Part of a small language model's weights: 9.35M parameters, a variant of Adam for these matrices.
Each number is 500 + 25 x the weight over its row's rms, rounded and kept within 0 to 999. Layers, rows and columns count from 0. Numbers have three digits each. The size before them is the row's rms in percent of the matrix's.

# gate: layer 10 MLP gate, 512x192, rms 0.0478, rows 431-476, columns 96-191
# up: layer 10 MLP up, 512x192, rms 0.0475, rows 431-476, columns 96-191
# down: layer 10 MLP down (transposed), 512x192, rms 0.0342, rows 431-476, columns 96-191
gate431 087:494479543524500505484504487486501505557471488467530484489546475512534555548505510515534476440470488469499454535483430491486553470487490504515527520500477481503536511515468530528507472466515534506458498504509493473487505547521532482477525504488491500497524523522515501502498503488464553493
up431 095:450501524539519559509484487483509542472472477517465520513536470497525496493503473522516504500484497497482506527491494562507515472512538501478483542516466522460473465512485491520496482507505482508483462477495530505486491514475545491495548527489490510510517470487529455520479458495496480496
down431 095:456486522498466495502505500568478469523507524475504507513509554443509552547499517505485512494482469503480484481493527463476464500527508549531509491494515530490499486493527502511509465530469482577515508501496499519519474514475501502456529554493480462478466518510526503480504513525477569484
gate432 106:488535540499471483501477504532527462454491481504480504488485494474551520494523508483510503444500446469469508515498527524508473488496514502519491512482554531529503481500535531456529524468488501511476469532479437505538501523493532514501490481503497513503524504490499475551499484490522492538
up432 102:486451540530505535492480455479507508501498498520454478468532573478491525489511514493504457467501516499468497489488550465522483532497468472462510516528505493458516528518482478509504502500490512474528491535464490521516533538545506474481525501465532490472522515484453519486513506550455520523
down432 101:523471502480482495477494465462474536498470519458517505490503469454516512529491468482517476514515492528513502517509509471503515493524517537482517519473472490509501491474501510533545525453489536530542548517497533493472491447534501500456483517503538525546462540505462526451549497443470485453
gate433 096:519511508460516499471470519494450527512531476497492496502504522526500533561495528528491489491504502500494533485474472505478470482493533515532503459462504530525500471498479464513515514503484481482491515544465481469469491522459528483461485476531479475518485495534495529502490407524550468495
up433 097:484491461510483496504557521481498454518543499443479496460477485502496492502483511471530484491484517505488579512497490491469468474477509541515533524480489524496483493516500509491513523479466458515531504522463529534519506533487497448517482469471494476499518514548496492489512504504522518497
down433 098:535497504496505489444462471489482504473461540514542495519486503502474449472465477511538485509491461493504497502472497480501482469480528475464517493530519524497536523504478525507499508505500518496494540527517489495472509481487490475523529518538489518484511513560505467572503531470477513544
gate434 100:494460456521547529520486485472500492509502508499509503455535549528492508484530499542468470473477507485517474541491496481510495494492473503510521517497496499525467517505455477529554499475496507525514494542478499508531486469512503540471490543476522524469512523507489514551460471501525507522
up434 103:482503501470489541538554460511497524473516465519507484499457491535533517493508545522494510524517464544508514473487533478481478519461523477507504519490527498515501488470532473555538527459488523441512494494539459508478459496499454537536501487496526492480519525495458505494502503529544455482
down434 102:460499522533458492502502454530519500488498534478462479528511544500504472473532507525482508504433512470456491508478512503515455537483476512450433513477495578473488494526536508454483464498469499534496481486462484472498504471552476518456503502503494448505514490502518491482507491497487504485
gate435 097:479552485515456520499496506437540508487501495493513510489490493489494491508487474546513519489534506477470516485503482527542494528489484509540495503495562492472524460568428475511479512490477478505496504520503478454508493497504499517474536474519510436503471499468507468525495528522505537498
up435 098:526466493479489477455527512508472477468498480517496532497523525467515506540488508514526468531442508524526477482501496495517501462504490506541479503550484482479514484515502466492557488472457456472504511514522475483518461521532489521476506532510537479485484512488530518519517469523498502497
down435 097:501493486515487481542478473463519512455473511509490535472476539473476487477481518483510518511494495476466489482483528491545528493478479442490527545523566521524511540542458494483474475527481551508500511527459493564505547475505499484471506484505512472517492481473486495519456519526487483503
gate436 100:461469481522538538502522503524517484484533502454540467532512492464499503490490510555487472490499492475430495499514510535485491479551494530507506557493494480541504524489472531500511519465538528512544532482474500504485464498498530546469489516484522481435535497513521483529499505463519537470
up436 099:532487479490486485449467503531536492512514459498507508523508476473464531509477495510497489533515509518485551509519536481487479503506506521522477491489466526479487538493509479508498532519482514526445498544511531530496518502508510441465442504481554506535485534509524509478487511528493483499
down436 101:537509466489468455477480449490498498509556478500527506466505536506496444513552470490500463438502453484501511526510501457495472481506532487506507489521494492498491489531513472517475481524509483499511472514503453511508507491495562507459497583499494448499487477459504516499534480524496495501
gate437 104:461467492522540502468515465473480509506495505494469489479488552505480545544557548508495466497513499531519470516523514504503502519519496527558539501542471504521522526503515479458506504478483528466470520525479464496500474503515490547467490466488494547509481521490505488491501516454540492529
up437 109:524523469532508463446518501519469488529483477456517515491478467499515469538516516509479520466478530448504466499490450495506517486487508552502486492515495483531500470540503482525545511488482486503507508466522513508497501483467514505532524531518499522550525473520511531521495522514471489483
down437 106:475453518516518485505523512529480468555497490512561503520492502520511548455498502492516529496477493497508488505500546501453496520503504514522466510467538518502530514477496468510494532534504531541486443489497505526520487516463465512500506491495482485500532517465512499485502473503487502523
gate438 100:499481480489504546476491522485481511551497512531473533457490475461499530510556519503436471481541514538487534488472477468517509432471507506484516509540517510527480465489496477460496537498503472498483474526523561494556512496507480516523515515506510466503534505500480497516514507483530484488
up438 099:498506477519538500452507509478489516526538499504520506530482494556531556529468530458492465495462489497502527477531526452506530556505508536526505506501515537476511533498559521457548518519520463482505548531458524479460490540495479523474480535475525470487485545513514505519533475508506510484
down438 095:529448495491497458504523492487533474451510487496497502501531523506491469519495461509515480483505551478512521495476503495465445465516474504501522474558455494513495491519535483531488485507484498526487507495534524556517521496495469504503508525483459548510504485570490445525465485467504479519
gate439 094:471479538487536538462508489495519493564507473473486478451475478492495527534487462482497487548540516488532523493500506527497497497506501470489541511500494495510493477471510475517504504500538488488509503473491525512493475468513524513495513517488470512523430488501492499504487478506462475463
up439 098:485468519501446497542471540457499480566471510474515509511512487550473480525525512489481545496454473506481560480469473464511470478506506527484499485526508534523514526538485487514513511514499483516522492492484482463518505508487514524482492483474507541499503489507512495542520510481506545490
down439 099:508473516532536467482502462548511514490471454492490500496501498550459467471493473511505496505526539443511499499490527488459491486540503497562516483549467494519513537503529512492487516526484491496478527488460544519513507516530496480479526491502484515522483498475467434453499536488471535526
gate440 104:531510534479456470506438534453484500458522503482491529531532517523517560459520502499501460532490465465536511462531501459462510484477492499536498486476474504498509488506489459537487514507506472497490516473492502498515477507511472508509507455459485503492465481529469523541478531513490513488
up440 107:485466487520499447528504471549500507530489507486550518508476495518521549492515498490518505521441528519493512544481504473536475507520505482500480437475504490548477498513556503467536515522499537481489474485486503460462525514501487482480513534487496475491521498502503510510527514480551521499
down440 108:454494426528465479507551501532523532495523475534480522514555493461521509486510498479492485516509506520508488472517488493528498492513560482536471503524484512480465492461536517555489491502481536503528495457463484491532497524492490458487504504462486492540538526500474550495485483477503545496
gate441 101:510471526480439522469501545510480514487486489507525522525525494521494487548462512506538546452520527471484531546526512490478461471499490509508534469497484511509520468523473475519489486523527536475514510491488473445510500494488497503507483491475489493466486527478502506521469474537556521513
up441 100:512470497465480555513524543528529483482510484493520476503506488487536510506481467510474488472511502489518474477491489503478481514496493516504516517541511551509481464456526455471509513480500478474475510526486487502507481480519496535522479500559530534497446537481441501499561443491468499522
down441 101:510491530485488528466502512484503499515472527512495487521480535481489548504551544490511469465462480465525486501499559519522533496518491536510535455431499518528511519493448449527505526455499527506492466462523503464502538480548469459501535484468495478507478464490545476510496537514501514503
gate442 101:506487473494505511533527499488477488498479509512482511487481481500527491508513487527499445507470502483461537543487521480508495513452506504518480487461495478520444527456504421475526485501491477521502485518524483489543566460514513493522485511515473493545543498477504500510532474478523456513
up442 100:508541460491535510477538529519525504492499503506445490456519501505462545472471467508508502496453511527434512494515507498535470509482479503480482520517492531487517477530473510479494517473525481537534460514499510529516511499464509509477462509467536517495497492514490554493457514512518511532
down442 102:491500488499495496532507477515519485487544511494475521516519498512476511491500495506515490513515490483501507433519473482507523528483504501492461539480507506483504514461475496490518480440490512479547502543493513501487507482483511555486452539506518481460511526549500508494530469494511496532
gate443 106:473489532504493465479486504504550520530488443541498516481484456513510498521510492525557536502523470478451496528547531541544501509513505467493480492504503522553517506529510518505501496463462493499485509476473485469503505548488518529508472512514485486530484505514488502472515544536522500509
up443 096:466513534541542520491494531529465514554501474493456502546492529498507542499508502509553552483457494510460530504549496522492457520504498467505486498514490459490469480475500561499497516470518503510520515458510492462474516443501468505510504547462463541490493491501499504500505494452483510530
down443 097:476497508497521500485500497504532504506526501488498469484523487510497511504466486500452498507502499444516503485482538484500517540532467529495564547487493537493511520564505416529514495487459513496485447509532511473498534499515520517477512537507526510502505482506473518489552529477504480468
gate444 097:496528442474507518551490513488500511521450522516507470447490490501488500524521484547501519489484518496465497486504491487480498526457477516531523474493525508515524517467464468481464508537453530469511469478480521476527498456510476504530487496502505516479469485514551487489494528527514486536
up444 095:513516519490497473426517490534474479549501520522516493533513501491534480522495529481518508541464500486531502522504514481510512553564507503508552521497488481487498439527497457507490506504472519484475494478492509502475535485533475563500517524465464545567502465498515472534535489514513507535
down444 092:514483502532445481486528516487494502499485490489550483511472490498507484520498499506499481555489503458453472519479513562516487582479526541496528488525457531471503482537496488472515492495519491446506485493488500530526484501486527489527489514530514521514473486558499513518507506502510511496
gate445 102:512500488474463519474530517496503551490497560466489549500502508470489504509491466513488500493481500511504517488501533516485517445511509537516531524535453519464478472475480517492481496512546526513483498535482527514491486503462470472446509525492500526506549457507468527490541465502525492464
up445 102:519481494462483538479533502528486507564506530492494474501549488495467517516463484446512510504461510516468529495484493452489480540549516455495507523504519457457472476507532483520477508491512497511546453507550515505453479534503459530511479496478507476515502496508459537521487516505455514461
down445 103:543513517533500490505461486490480458507497492475500502532524549510490459531532465506542510476488508484459502527527488508503486523514467516514451498497527518485478500514498530482470459471490503476473485481464525499483468492519507514454491496475476487512484507500483512556564504503519494472
gate446 098:513507498539486439519453505489467509556479518522440494502517529498462451530484484486489510487534488493473506496488486463462511509502478532485528523499502518530543483476488481486546526528497504489480526508465475554522546502478480523509516515483512527489525513505516483452491500460504531512
up446 097:523468495519456488547503528471478493532484487461472507473529501518506503530496477479511479476478523511487532488481485491491454528532513513514527438507486494480471483514538467461503475523494528530574477464518519511491514487489513461531491525467492504510490548476503514476476501487502514504
down446 099:495515530527537488451534534498504515484514470490486495491490492484511479473512479492491482524471529486526533531485536457530487487531502507487471474495544493490520510514511504460494466533474509527503495502490453509480521465466461486478515547500472478478498476396534497491509502504495515491
gate447 101:490515540513484523498555507528476477454536462508498506498496521491521516504504524493487499481498510497490504519531505479512520512482513484454500515471467488468518464462423467520494511493505476504495508527528554478498502484458472493496467478461514544465542483482510520472462496487473506566
up447 102:495509502505486529479481478492533482494478521537447465516537507475511460514480486499544518466516511473522498503528484484497496427516459517502527506525541475460494514455501502496516552495490505494507444513528498517505532465509520491477474511531524495539487522484467499475491472467516513450
down447 100:536529494480514489495524492542476492509520556482514533508542466505544530476487493489495474499514496512484487523499455499531493465503496520462500461496513523498479521486471500492494480457520515461510496505456502523499511497499517524462532475511551531508499520525504454518461543522522480514
gate448 097:502476450492449536489463493506471497483522486502510500486503447456491464484477485500520534489511500528530495512511511488515546491509443485487515489498484434520512484472462461498548533522495460513480516514523511480455503514489545527522498467540527491517494522518484491483481455533495471498
up448 094:514451510534501490483477507548526467489513495532526520527500494521512507493502541490462525488490525505536557528480512493544481462487506489457517522470533494524489478512520454488514529506480522438467512469542489532465478558531514572488512507477500487483516482493486491516482497486453495469
down448 096:545504481461485484513491455477508501476464497475487496475487528460483522461538518460504503515459493471492455525490531499513517526531456576492492531524491518488528492489487497536473515479515529518496493507503503466519502510536511465505493500556491499467459488485523504555501517493450510503
gate449 101:534486535503470499487498544501468472504544508528487530466528503493517497482469493490500505489540534475454474478513479538485522493483458489516472480524505465490465543515508523534456454482548520507476479464537524500528488526494536486538486506504519538496483492506465488530518530455520527531
up449 097:499518448532430510543508520519532542527488472550482516487461470446486493506502509459466466517505468510497528498481443554520509468471537510518481480502565491533458541468502550477510500508512508498489516479505519499529526528527492543536465469535493479495493513533513474495527522504484486486
down449 102:493515493551538531462482498515511507504504530501521517523471470536552497502524506499475523506478496497511467512490532539529543513520473510454501532515510477471519507489496501477497482483505516492480478531525534514478539495503501499559490492502496468528464475537497493513506556541519526523
gate450 099:525493517511494515479495550481506461493481469478522526504503462451514508481511485496500504484526484528502485508496565490498503525470518489493539516507529524469469485510479492486484473536494471517507524524515495420499465462527488528489488478521502483506470479516504548498536486490529491518
up450 103:509559521513471472543490488441478453498535489512499508478512480507505472490478514518525463520534488493523491486492510499459496517501479499478477480481529505514511538539510480531494479522472531513503549468506501497531462499463522489506503474511505501471521487532524469520524548496523521481
down450 102:517473503546482481502506505585487537504525501514510536469473476485496475511482511495481491504489492481476472483509560476475504458542494442475447544509499481489485531495450532538497483471562500514477524483511522538526491492488512505492492493484529501525457523461511514446533472505485500517
gate451 103:452544479475472470523484499507513538513492487524485472478521498477496521546483489513472500478526495467464489484507506445504497460504529547488522501491487508498539477454479484507514517491502484523546519549524539460482473481536529485463517424521513498514477491486498499497456470472469481497
up451 100:514485460470484504482505493465482495445560540523491496517503453523529483477461534454513511465515496522483480488539491469472539470495471506499526557513526490473489516505475515516513490508484516485518470535515515484475545527442545496467484524475542531483516489518507522485501514535484489498
down451 098:529475504543517478528526441526460499443501510471515503505497510471528495489514519503512483499484511502529477499531518569504500479521495487517492480473462503480532508466472507548509520511485508478487516525498478502541468459531523500497493458484507511534520554480489494502469473510497472519
gate452 103:535508482496456534515495506510487554498476518503495497498500528514513505500493532484491457532513497467492494507536440478543505501495508543508483530507516486466511519518488495446520539451509471488495480470491510508527516505503524517535514487488503447466437464503466535473505490536464474497
up452 095:496489506491475517506537518503556488524517487502518472518556497524586529485507474492498492519505499492505466507450526488493466490512528514485490434505506522461514507521507519532487491499466496523459469475485482532480480485482540468517513510500495545487521483505534541494533494516488491505
down452 097:487525496551521507490491501498477487525473480500489525438450471532454461511506483484500510460503496453502514491505479471501518519508470524526531542527507470486518523498462509513508529510470488468533490509499448489526498484512506488498496502519501478450476491547475495512454493516552506519
gate453 098:491499485490498547477501562508483498478502461511492504551497506517476474490492525494494516493531497497449482493517521484521470490492534515501504508496483501458496462453455493515484500481449510495485482500536497491550503522518523531477499479524523508532578482507484528537550470443526494479
up453 098:469522480474526484499515511508500499546445481497520501515468486526508482470503500527517514495466472494497502493458470456520512478509504531513550508541472478482514501466498498513514488483508504483487469530565534476536485475480482480495505455459453502461514508518493502491512491520538483481
down453 102:496513493501527519532463507481476431513502511506499481480541476505519525506514500477522501461481488477527482510487469472544489539451567514573516488490511496499532510481498573526489464481475505496520524482547494466518492535489498482469483508494497462491489490511525497516501501517547463477
gate454 100:500512544426453501519489500493457465505481484447508499506483491467516495464485520462481482476519520528506482495531497518524441498502530479512532508476479535522494518499534508509487526524526498500529511466474537543462511460491508506472470524539543503535471513525517446506444504475508496547
up454 104:446508457498541462513502502526493492455494545451483488455498490490507456527491513509533524507476480496493464505451506472515525472503496485499478528523481526478519504485535514495479475507510529481464460531465518507481509520520529530491490472532535499474534557491500472504460526500500499493
down454 108:455530483504492521437552491503508505508521465492491513479513551504492521533504496493499512530486493493517557484536496488500523499457499521453488526503502520482486501549546443503480495500515505490486506516544498506473506488501512504495509562461471477488471463540525514489524524487482491480
gate455 102:490496473507499491551505509472490455476489518484507520443526474502492463467535499513481527481517497543504483539476496461493463485533479507469498513453493526537461492482470477518489544521509476515534507524556461517496480568491518508488494477494506471520471500520512535512516521515483457550
up455 099:480553479534524529498494476504502492503462499508492466495538496498520523554529480529518440476514521496536502499492505489488440513518507521521493489514524522486516517468502489498510530477530492510510490518520510487534491492483542535518504491523466506467540491508513495526525479523541513534
down455 090:467454493465504477504477465488507539477482541535524500549487501524514478523505514467507472526504486490517523515498500487493462497515499529483507511522504561510525481532555516499503472505502527489499515463487464479477512504508464535461541505492491507513541524412492491480566453494489494482
gate456 096:509489479488500504466488500480468506516497547515522465513500494475496480530511493527540461522553482500493522509546485543474464494509494555545489464501538530510517566462531484464497506487484492506530513483510497489498490460519476496490529472476513491516469562483546505500517472490470512517
up456 101:489513507479470531509460513548501551485510535524502466487505530534502519507497511470526552498524532491536479471474506484486534511474501502478521486505501505566518511518523520541524527501515474454525521489526531488533517504539487475506521537496490482479510514516489512497498510531502503486
down456 101:461496519513468534472502457529515517510466500494512483475492469502457499529522480504491562517526518508482496537503493468528502513468492482489521521499501509491459532522472475451487474503527492519517486519489512511474523520463480518496528546549467489503474517505506485525459496546469487487
gate457 097:498465553523478514496505506502510476506545483488512466496465499465510469524510479466514488507526514489470487524534528520473544484536464520514484518476440526488512472503512529480525549514509511498483533520459469528486530526531455501516477508458514588519472479505515492473471500496527502514
up457 100:539515546527530448482500471494482472457528516515542468460502485513508463522478548482489536501503520465487501495481453509543519505507500505484488478520492505516466477530516470544494506487529535490493502465511479457462474549470494513488530507510471532483541472538469482498483515510473506477
down457 101:494462508488484472481503528477529523508501520518483502524536512521466540496483491558476494514500496495532545490493528506535465536475469479494509529484496475498531501517556513493493473470488528478472501511456484513577491529517515533510537493512505491461533484535529469506523497511526511491
gate458 099:514466507473490514505480524493445487467463463517478532477550489503496479475528511509511494525459483535449521532505511512483503501469480497482520521505491519493494520495519498472506474505522447508536508498514490514499489545500515518490517484436506454520492471503514460512510529512537454527
up458 099:463490497532527562515491514508523499506488523498464478512470528540512484517510518506472473532465529476497478540511513473479511498486487498522487534539535548460483517487457467518464503489506522488499487523537537510470490525516526475469513492526507522509492508519494491523523503538517437480
down458 100:507453479504488527563437531491465516473487538529499495525475487458467477495461538481482515523526509492541464518434487484474558468450519494490506487517494508483500487503547520534502484483488540494505444478481501504497505504497528525428500487518519532467494508436484493496510475505559496501
gate459 097:514560464473477487508482460492513470509541460526497523471523484505512515495517495455483499503489486489474495524482479513522536499443518539508462477507505514504493497488516471517515499527494536462493539473448479521526511513496474476458539469453469492440488496525488493475511494500492456498
up459 096:491489479478475508515533464506511502508489482513528548484517519516467491492477434535507495505487531487539543536492492464441488502554516508498477533468515481496516489522481519501521490469527490491534491532475505521521472474515495522491492505478507496550534498503451519531518540495474506541
down459 094:495532479521496524507503493523529482501462475524535484490508475483467513510519511468502479478495474555440553470494502503463469513513494482473551495488513509486501508504489473486511563477480483494480512474504502533507477489468508489542487482549507498511498480529515479524528545519510479578
gate460 100:487483467472500544479552503498507537522479478495486452471498483512494467492505503512492499471505517490510497496476496537517544496476543486478509499556476521488484518513483466491517494507521431456508504493552484513471492467500511456500546490496489553546525518539479497503511518500511481523
up460 101:479527535513518509511521475453518561547534505519474493506526521473520539509496524535463475510533544504479501487474457525466533482520461480529487527556503564519443508528533480500504544510528473451464496537495499463536462513508502471494530488507483463460519493513517497501505514498507522471
down460 096:510484498444474517496483484476502505457537491533469474524507531502471496434466499526505510518484556459506427555552544529506506533530539479525523491485503518526510507528505513467479490520465494526514485465459493501507464496491488533507486504487505524486509492476517497484525540489476504511
gate461 100:484480506470513512479502444517482510466527452482510492476442533555517525490462510506551484465451575531476503476503499515505489566507473523484533498518502563501521480466503491506538474514475498518533483479534487506461515518496498529533481473538504523474513498489510492485502482507490483484
up461 100:489492477509472537486508497469487527537523486480450525486499482512479468485517517477530457469509486519499500539488475471489474499487480506524480475522482471525441484490515514467536519534460459492479492536462515538502532540545508551529512497492460522533505492481480522488533476506537496535
down461 100:550441500502524514417507511471516491473451477515463504478521449513522508513510511476448499551499511537493474530526503465503516494499505500488495527489481467507497476485498467508465541514510516482458518454514487467508518501477555499501520500511525519539493496547480505476536464493474500518
gate462 103:488495492457499475486491488481516508497509470520524508485565484452479502515527528505516505514454451485486477495476462444524497496506503492533484486506462518533515510456487478483502501532501535540506498521486480531488490495559503536510476516450466488529450498513508525515477510471520516535
up462 097:465544544517537502559493514488509492507518496487493500521485438491494491518502482498511485462510543554504527482494501539546472514555500497529487539517492513471473457505550496463512533502505515504512477519536525484496476457509502490476487465532498554527520513514438474524487520490483480552
down462 099:482472459482476516479499513529508488470540471512507516474498516492481525477466525516475520521482477515512513543508501449470445513542504475484515492480472483504526493475502517513533425483481504493513506497518518516499461491495484480433535545481496469497526515415552535512511455558476545437
gate463 092:490529497466520531465475498499480453515539540563478493510526483457544529475471460532462475472457528478465497478496494504511490519497542502496510443518501463523455489496500536477506472446499552490494523480505515475473512475538467476487494550451488519530518508482475515473487467509512509493
up463 092:443551486534528517486505498513490537561515502518464536518516484475521488504524481469498501490473475515520510499514477439460511511510512498505483524491486488509490501502491505549502501524514518479526477544532560525457502485501553553548508541522501514488498513476477492469501496542496543522
down463 092:492464543519519502489493522491512523478518486508490529441482489505520445494484499532519488514482491512534512475490520507568509465494492527531538456529459499513501477523486502503524474548512484543493495456481529471564473498445512477490498483518494505540473500497533522472458502483491468527
gate464 097:525547541537502493558518540425475462513519509491455484537541492448488473487449496463496515447530489552503463494489504487540517496501481528515469491434469457493506475514481508509504497505493502510480471465530482518518482477519503539531521508538542493470444494492519517515523516483486473488
up464 095:510455514482483495510440527476496454529549507507477521502503474491454525503492517501490468503531472489485510504524521525542518477532477469523499509474501497521491503552456467513494496513479463480541527487498465483506530515520497445498472506515513498503508524518487521483502536488491531476
down464 097:524503499556517537488487503540526505513524488496503498498493511536496505511500452511489531504479474502567495500507516505512485511490440506487507501527476494518512513533477523483486539532467475500458515487468508463477499498486530511528488511490544494495505497528578469481496584463515478508
gate465 097:474512480482493551569463545528553443475471470449503496483495478535483489487527556539454477533490546534460516445474515505489524494533508448527531473486490483487495487496476471503484492525475481469474492482506511522490498498522512515531492504496518551529458477509500485473438526470511513487
up465 097:457557472482483466501490511511481524490457475462487487530490517513507532483479477467494469516453517522469517469479468532521485494478478495498502496523477492509522525527526495505517447506503530492524493483486444474481510519494509503526503538497477502471523506494501463525508508499461482457
down465 098:497483519488499536519496488485492504503502492470559498489526476554515550527488503502527555491495493500460500509524530533492512422515531528473536486494511482500545508484500477515510544500479496490498504519488495517516484500483502485518537484526465524505517508480480508542493466507495521501
gate466 103:532481513485526528513505544477515493520471523445442493486479470546468471491460499515487472463474501500492463519517511532505487485495515476510514515497489474534476501489521501488546521512475494473506460520556558502519510495507451515534458466503493544493459492488511498489475500473477497483
up466 105:490486449491492487499481534503476487471446503504472476513490489509471519504523503501475508539523508519480476444513519520485538483524471493470490496433470477508508516466493508531485498518549528472462546469490481455525528497494514473485567495456541476509507490496480502506490494516520483524
down466 105:537508525468519477500472508522513497540526502485497511522489521520517505483486520471521528505506535520512513492457492441514476506526489471509466483523479470514488515480486545454492495489493522519502514553492469486524503488492506488501528505523511497446530468528487502495479474479488492485
gate467 098:495506525473479545510511543531525482510536508493518461489508481504479549521494463518525486448497518550494490503525487507518478509516500488526484496511462517486470516485546524481516499490504539481527531521497426542474516502500521497500459480480551504505513480466462544519441476477480476528
up467 101:516506513509483504471465529500479482505475490482524506508476502488526506481489525499519504529521535528501518507477521507508483486502528519500531486547476494503488528513461447547558508479494511462530512498528495479491526484464428487517518522508537449512490435510504469515527521470503508492
down467 101:517486517515474532536539509506516494428477496441508497514516515518518500455538480458505541514512478473509490514448527521514551551519470551463480478510491466526524514496497483473523504473523484482526511470482504492485532453515502531509505473526442456495486503508510500514490483480507479544
gate468 103:469458486504462444498535499453512499513493484509467510458495533508505454492504509464523543476511489501484499491476496477495444466530488504503528543533500504503515514508510488533497540503525520541514437468485522492506529473482513480512523505501534453496499527473502547502521449519479485541
up468 101:519480535485504490495493486516503549493523508518500513508515516501505515494538502491458455541470513522518506470503506464494535523478449471521456533469530530505455505490465501467510549453471523536514486552501485474533481481474449501514508467492526498502513508493488486497496516515507496474
down468 105:498522524526498499504493504519534498516477513516484490549515511483494509519527509479482521490515490509490466501462480511487516485512500522516470466489465486509539521506484544513498497492500583539522516432468515479506438474489547472460492485460501490513472555477524514480434455536534482498
gate469 105:490490483489492497461519510505532518487506478498472473503548497518537556487492478511539490484530542462460522481464512519517489492528502491477538515492539491490485480468500505474514518472512478517492474466554500449488533523466460532503491522468503536509545518508494497499533478497501532542
up469 104:470497499501523459482525526469479473467564525492458543463493510459498507458503468559504498484508472548534488490469509520546495441526505511481488509535506446444496518496519484486496531546520491481526476497498588505530512468526501484533522467518490528494475512494497446511500479483492501492
down469 107:497543500501464525528498502494500467480481531505463517483496513536489523512457527510532485484495519503538499493514481516519544503473505505525503449475491533494509509555474493479557464475515506482473516525525490465493480469492503526495492555504502496490476522457509530520498476557490507469
gate470 095:480478487555493474474473493479487504451487453502535491484506490520466509516496476488534510537533511516535516503506513489499460501475508464497499472540479472507477522448576492516517505514536519480516466486511470509470488481469511474515527486438502484485506500516514479498522472457490475515
up470 100:485475505434525515511510491544478520502490486507525513491534500493532576509482492482511536509488528514523475549451475526493516482513498502490489504469493489553469540477490517562515480494490502544502513476529575510540490529473497459504511487512512500494510485541488488462527463472469497488
down470 095:518541492466564479462470508521496478562513557493488491526467498495484444495484494535493499473510477503545453478540487516506499552537453506527531474521501526477471466463519520567508489506473514513537474506496506493505534491543485514500515509512492484500493509507489545512454505489485507474
gate471 099:470477451496529483506525479468527511532529483467497473476490575518559469517484488487475521486538517453527501499512547538490534497478491485527518501493527487492472426498506530497458487535510532476479530503482487499559523497521517463510483525520506458484530517474523503483482462482494477500
up471 103:522488506458496480502520523483481469521506538485469478542472474489515495512501514499478529446459525486539491465526495504491516529505494503449539497486499484456533502501553506525477495469479495495583494485536498551503533489458518507478510479501498507495528534460494495534481496496467470487
down471 098:493477490486474540511496470521529523501475544484512491511522531531506491500472514546530472500496499470522473475518514476525493480561534528494523518460525488514513455527536502505515478510526501474529526484458511527508505513516511471530464500504455478497495460534485473487550496500489485490
gate472 099:493473468517505514483525494491522502471488528489471529519472484489462521482542465519515483515475515491519519506476468470473515465508522511504472506508468522495457538464469509476492520507491549488524508549524497536553559457502491452509518471457463513511530466512549488481549508528487478460
up472 095:532499512477517479527469517484518522458473471486491464510518491494456477535456527501469466441563472492488460470528504472540515514461482482470504559484505470522479518461502474511514544525504475496512526537480486457497493456507461499490521504489508508517542472521520485530476516509460467474
down472 090:524527491484478467474512441518506496499540486448519499470505530497485500537499470475501506481502548530505502527466500504473552502480468516525504470528455506484513515481487505496536466555518495508504530514483482494516523485471499516468523513532507526479483503494510474481490515523538514504
gate473 104:538507476488521477495513535506511494511544516529499480449491502480488526539524506568483477526498503503493525501535481465464489503488483502509517496497443494493525443553467464477471536489479496482504522508513514472489492494499481516490484485464489456489490465484469535444493488512487530515
up473 101:513481490470569522500487474523496530529483545453471515482479508473528494519492512501549556484488517470530536533476556486456508492489512479504492518508496493461440465447496527477526527524510490469519515522525491497510516493463466547485493521523502465561481478507500455477511526461557498470
down473 102:465462457500529509458519522499502470480462511474485491523476515499524438474483513479526517519504447542510512498512492498510520510439459528527534499500539495484542518513522445499484480470472473524503501511490499503496523516473547514487532473509516493468491511486537492510484491498506496495
gate474 102:503469520486494551507502523477517495475484539476477510522524466542548525512523484489509496469482503476464492547540527518488474503503474540502459519491525505490453541481531495523459513486496496547521510510494464528457525477507500442482554528530507476531506511468501499475535509487502562459
up474 101:452535454474519503492475508503546548537467488504515467509494552498498483473490521480495510472509521487520492434493477506532495476527475517510500492489477502535464508494477515498550502518473514498545498523473515487518542513531473480470465462453474501526472476482501519496494463476530485503
down474 101:506525519532502470463530512499490523486500517495520531511546476448499453489508521527480540534484534492512500524501507484493543528499509540474483526520537499551484505477529514521475568479486493478544495520543470532490503557528522521519525468509542501507517498510502550471502497498513531504
gate475 095:514505502518503540504513498550482510467509477518501493545488518456526435512494485475505470519507461496455475485470465464522501514519515469493524505508477487475488519495501446477461487498527499519547465529525490523480507515517525504514518488506483487517483511445518528492528477529487466509
up475 093:450516476464505492499523535524572517504465539474492480475503473528494511515491500507519490483557543493542468440501538460512519474535516478452490486486547489494511499476519533490534496489474521494495499474475513442525505503499502524458478492483515519476510492507505554482470487500515487499
down475 094:536515532483527534429487485485500493525487470491502511499476512504500496505489518499487499460496453546509471534542467495497486495484512486558537440517508501525543544483506459501512456481487525507487526507480465504469516510504496452488498512487492504484538492520440507513502474520523471488
gate476 101:486510494481498514499493481512476527511513493510484488488499483516549497444522479535496477527520495488497495461521498529517521480475462497518490504478498528472496501499476480539525520507507480479490470452484498477474484525456478483539505518529500459487444485517534512528534531519504478541
up476 101:462490487516517481513508476530526525485517518487502508457463475527552483542470517454499479507506517530511498492519533550491512486475481531518463509556500531492521542501477506509531482533533451485520535481485469499487510491486536481459494509556472476496477532522515465485489479486502491519
down476 088:534494513472482476510472526509494477557493513529500536495474480506483493524438514497487499466497451505505479536554475515511461476490514514458513495518547506514539489473546509465506518480482510556510485509500568505495502485517505487396498499487471573475528473486499527482521459513477478476